{
  "n_head": 2,
  "bias": "none",
  "init_std_down": 0.00639,
  "warmup_steps": 401,
  "final_lr_fraction": 0.0,
  "z_loss": 1e-05
}
Each number is 128 + 24 x the weight over its row's rms, rounded and kept within 0 to 255. Layers, rows and columns count from 0. The size above them is the row's rms in percent of the matrix's.

# layer 3 MLP up, 1024x256, rms 0.0722, rows 1012-1017, columns 0-127
size [110 103  97 109 101  88]
[[129 126 118  97 174 110  90 135 127 106 171  53 123 152  99 124 133 132 157 110 124 116 170 131  99 147 129  97 140 113 147 144 126 120 115 167 129 128 113 130 128 169 151 148 108 136 117 130 115 122 148 131 105 118 153 130 141 139 133 117 144 149 139 120 140 128 136 122 155 166 140 111  70 129 119 125 142 117 161 143 139  80 145 183 107 100 131 148 113 142 128 100 105 137 121 138 108 126 108 134 146 142 116 170 113 144 177 166 143 107 143 153 168 123 112 136 103  96 106  98 174 181 145 125  96 108 141 114]
 [132 154  99 115 147 133 104 120 108 113 140  76 125 156  92 122 146 174 158 130 144  97 145 135  85 164 144 151 154 118 167 155 126 116 147 130 136  95  92 111 154 152 139 135  95 135 132 121 104 106 129 140 117 128 150 111 130 148 106  98 142 109 113  83 144 141 135 108 134 115 137 146 114 123 117 123 132 127 126 158 141 116 156 150 107  99 140 135 123 140 133  83 102 142 128 133 162 117 134 124 156 124 112 174  97 118 170 175 152 103 123 157 141 134 121 149 112  95 120 111 128 205 173 120 108 108 133  88]
 [129 130 111  94 130 147  69 130 108 126 112  98 129 170  90 126 146 145 147 122 119  91 166 138 132 156 118 111 149 111 191 191 124 142 166 132 123  92 103 108 114 141 155 121 102 167 124 117  93  97 139 153 146 116 135  94 131 141  82 118 141 117 120  95 144 149 157 105 158 121 138 140  93 136 126 126 105 127 137 147 137 123 117 148 113 119 152 143 152 128 178 119 104 137 123 130 125 104 148 110  99 131  94 173 119  80 148 173 148 119 126 134 133 152 132 153 129 108 157 105 133 189 127 127 122  77 134 118]
 [107 136  90 118 100 159 115 119  85 105 130  91 113 182 128 124 127 185 154 130 159  72 157 147  98 178 105 133 151  84 154 148 108 125 140 132 132  93  88 124 184 127 101 112 111 157 133  92 102 107 162 124 129 130 138 132 144 141 128 121 111 113 117 103 121 162  89  80 159 125 177 149 120 139 112 140 112 131 104 168 135 125 140 167 117 125 141 132 113 129 132 124  75 144 131 138 155 115 182 115 140 126  92 159  96 112 158 119 123 114 156 139 126 158 134 196 144 161 188 108 150 151 113 115 127 106 126  97]
 [141 132  99 143 115 126 109 147  96 114 129 112 135 168  75 129 124 149 139 115 110  94 140 129 105 137 144 139 163 121 145 149 119 121 150 139 106  90 115 115 131 141 137 157  98 128 165 149  79  70 146 141 124 106 129  84 136 143  94 118 134  92 123  84 138 135 153 103 103 157 146 129 142 128 119 107 141 142 134 156 138 107 120 151 117 109 129 125 139 127 144 120 105 130 130 126 145  92 145 109 120 117 105 169  96  99 110 169 140 117 115 124 142 173 138 147 126 126 142  80 126 194 142 104  91 111 144 114]
 [137 157 102 136 176 111 107 111 105 111 134 140 111 126 104 117 132 150 142 148 141 107 143 155  99 131 158 104 167 119 154 169 124  97 161 150 128  79 110 127 169 153 125 146  82 119 139 119  96 125 140 133 144 110 144 133 138 131  73 129 126 104 143 104 125 132 129  97 131 123 124 140 115 118 120 120 135 125 112 158 134  96 158 175  96 110 131 139 135 122 191 126 115 104 140  95 133  52 134  97 122 120 130 159 106 109 114 202 146 118 100 144 124 168 123 160 119  73 138  94 105 189 159 130 106 114 138 108]]
# layer 3 MLP down (transposed), 1024x256, rms 0.0531, rows 1012-1016, columns 0-127
size [105  70 107 114 109]
[[108 133  93 139 141 122 137 133 125 130 129 102 136 111 134 146 132 129 115 117 124 187 119 133  76  88 150 123 142 107 157 139 104 162 112 137 125 126 137 119 112 127 179 133 124  66 137 116 204 134 136 139  87 161 144  96 113 103 118  85 148 124 123  87 149 137 134 117 148 124 146 152 142 161 117 122 124 116 108 140 136 107 119 130 151  98  78 127  89 109 126 133 158 157  76 122 126 140  93 136  97 144 108 129 125 136 151 170 155 142 128 136 114 172 160 132 109 133  92 138 127 142 144 102 109 141 136 126]
 [126 119 135 123 123 125 110 127 104  90 145  86  93 150 114 134 104 157 122 131 133 135 101 135  94 160 119 198 143 108 159 115 108 140 124 128 129 141 134 145 181 137 159 159 114 124 128 124 139 155 113 100 108 180 115  94 151 121  91 110  98 134 127 115 149 103 113 153 135 105 154  91 102 107 153 158  81  88 104 131 113 151  76  90 146 106 104 113 105 150 118 121 125 119 150 193 169 148 110 107 124 138 138 120  96 169 181 132 136 126  87 150 112 160 117 129 126  83  79 124 175 147 126 131  82 125 115 107]
 [150 104 119 164 149 129 100 109 156 117 162 114 178 146 125 115 202 114 140 124 151 156 112 155 109 145 121 110 141 115 142 187 125 164 129 137 131 140 106 127 135 113 157  95 108  97  76 165 113 123 147 126 148  96 168 123  95  86 110 122 120  96 132 137 127 146 118 118 132 138  80 138 128 107 116 169 124 120 132 105 132  86 129 130 141 110 128 155 116 150  98  93 152 105 112 108 108 148 170 139 167 132 126  92 130  97  85 149 134 141 122 123 146 140 122 132 153 110 105 116  91 145 118  87 116 137 103 121]
 [107 154  83 125 141 114 135 132 116 139 154 136 138 113 140 128 158 155 120 110 143 145 102 134 150 134  83 103 178 126 128 122  93 139 138  90 123 120 132 139 110 167 166  88 103 103 119 120 106 143 121 120 110 154 132 100 157 151 128 142 175 144  76  99 121 172 114 140 161 149 105 122 104 129 125 137 120 135  76 130 172 142 172 206  73 151 109 129 138 127 145 106 158 187 146 142 128 127 161 121 120 112 135 115 117 162 121 138 106 103 124 100 101 105 152 134 118 131 152 155 130 134 137 124 129  92 117 104]
 [186 129 117 153 136 117  91 146 141  97 145 147 138 141 143 129 174 131  62 136 127 126 136 120 148  94 135 140 119 153 149 137 109 120 144 118 124 136 119 109 142 168 122 152 103 118 129 147 123 129 138 136 186 150 117 139 109 144 107  99 133 116  73 123 140 135 184 116 115 146 129 138 136 139 136 151  96 150 137 126 106 127 104 133 119 127 105 108 133 133 111 121 183  88 126 107 109  78 116 104 114 152 148 139 115 120 143 164  97 141 131  85 119 203  94 159 125  70 111  85 126 150 103  96 119 122  84 144]]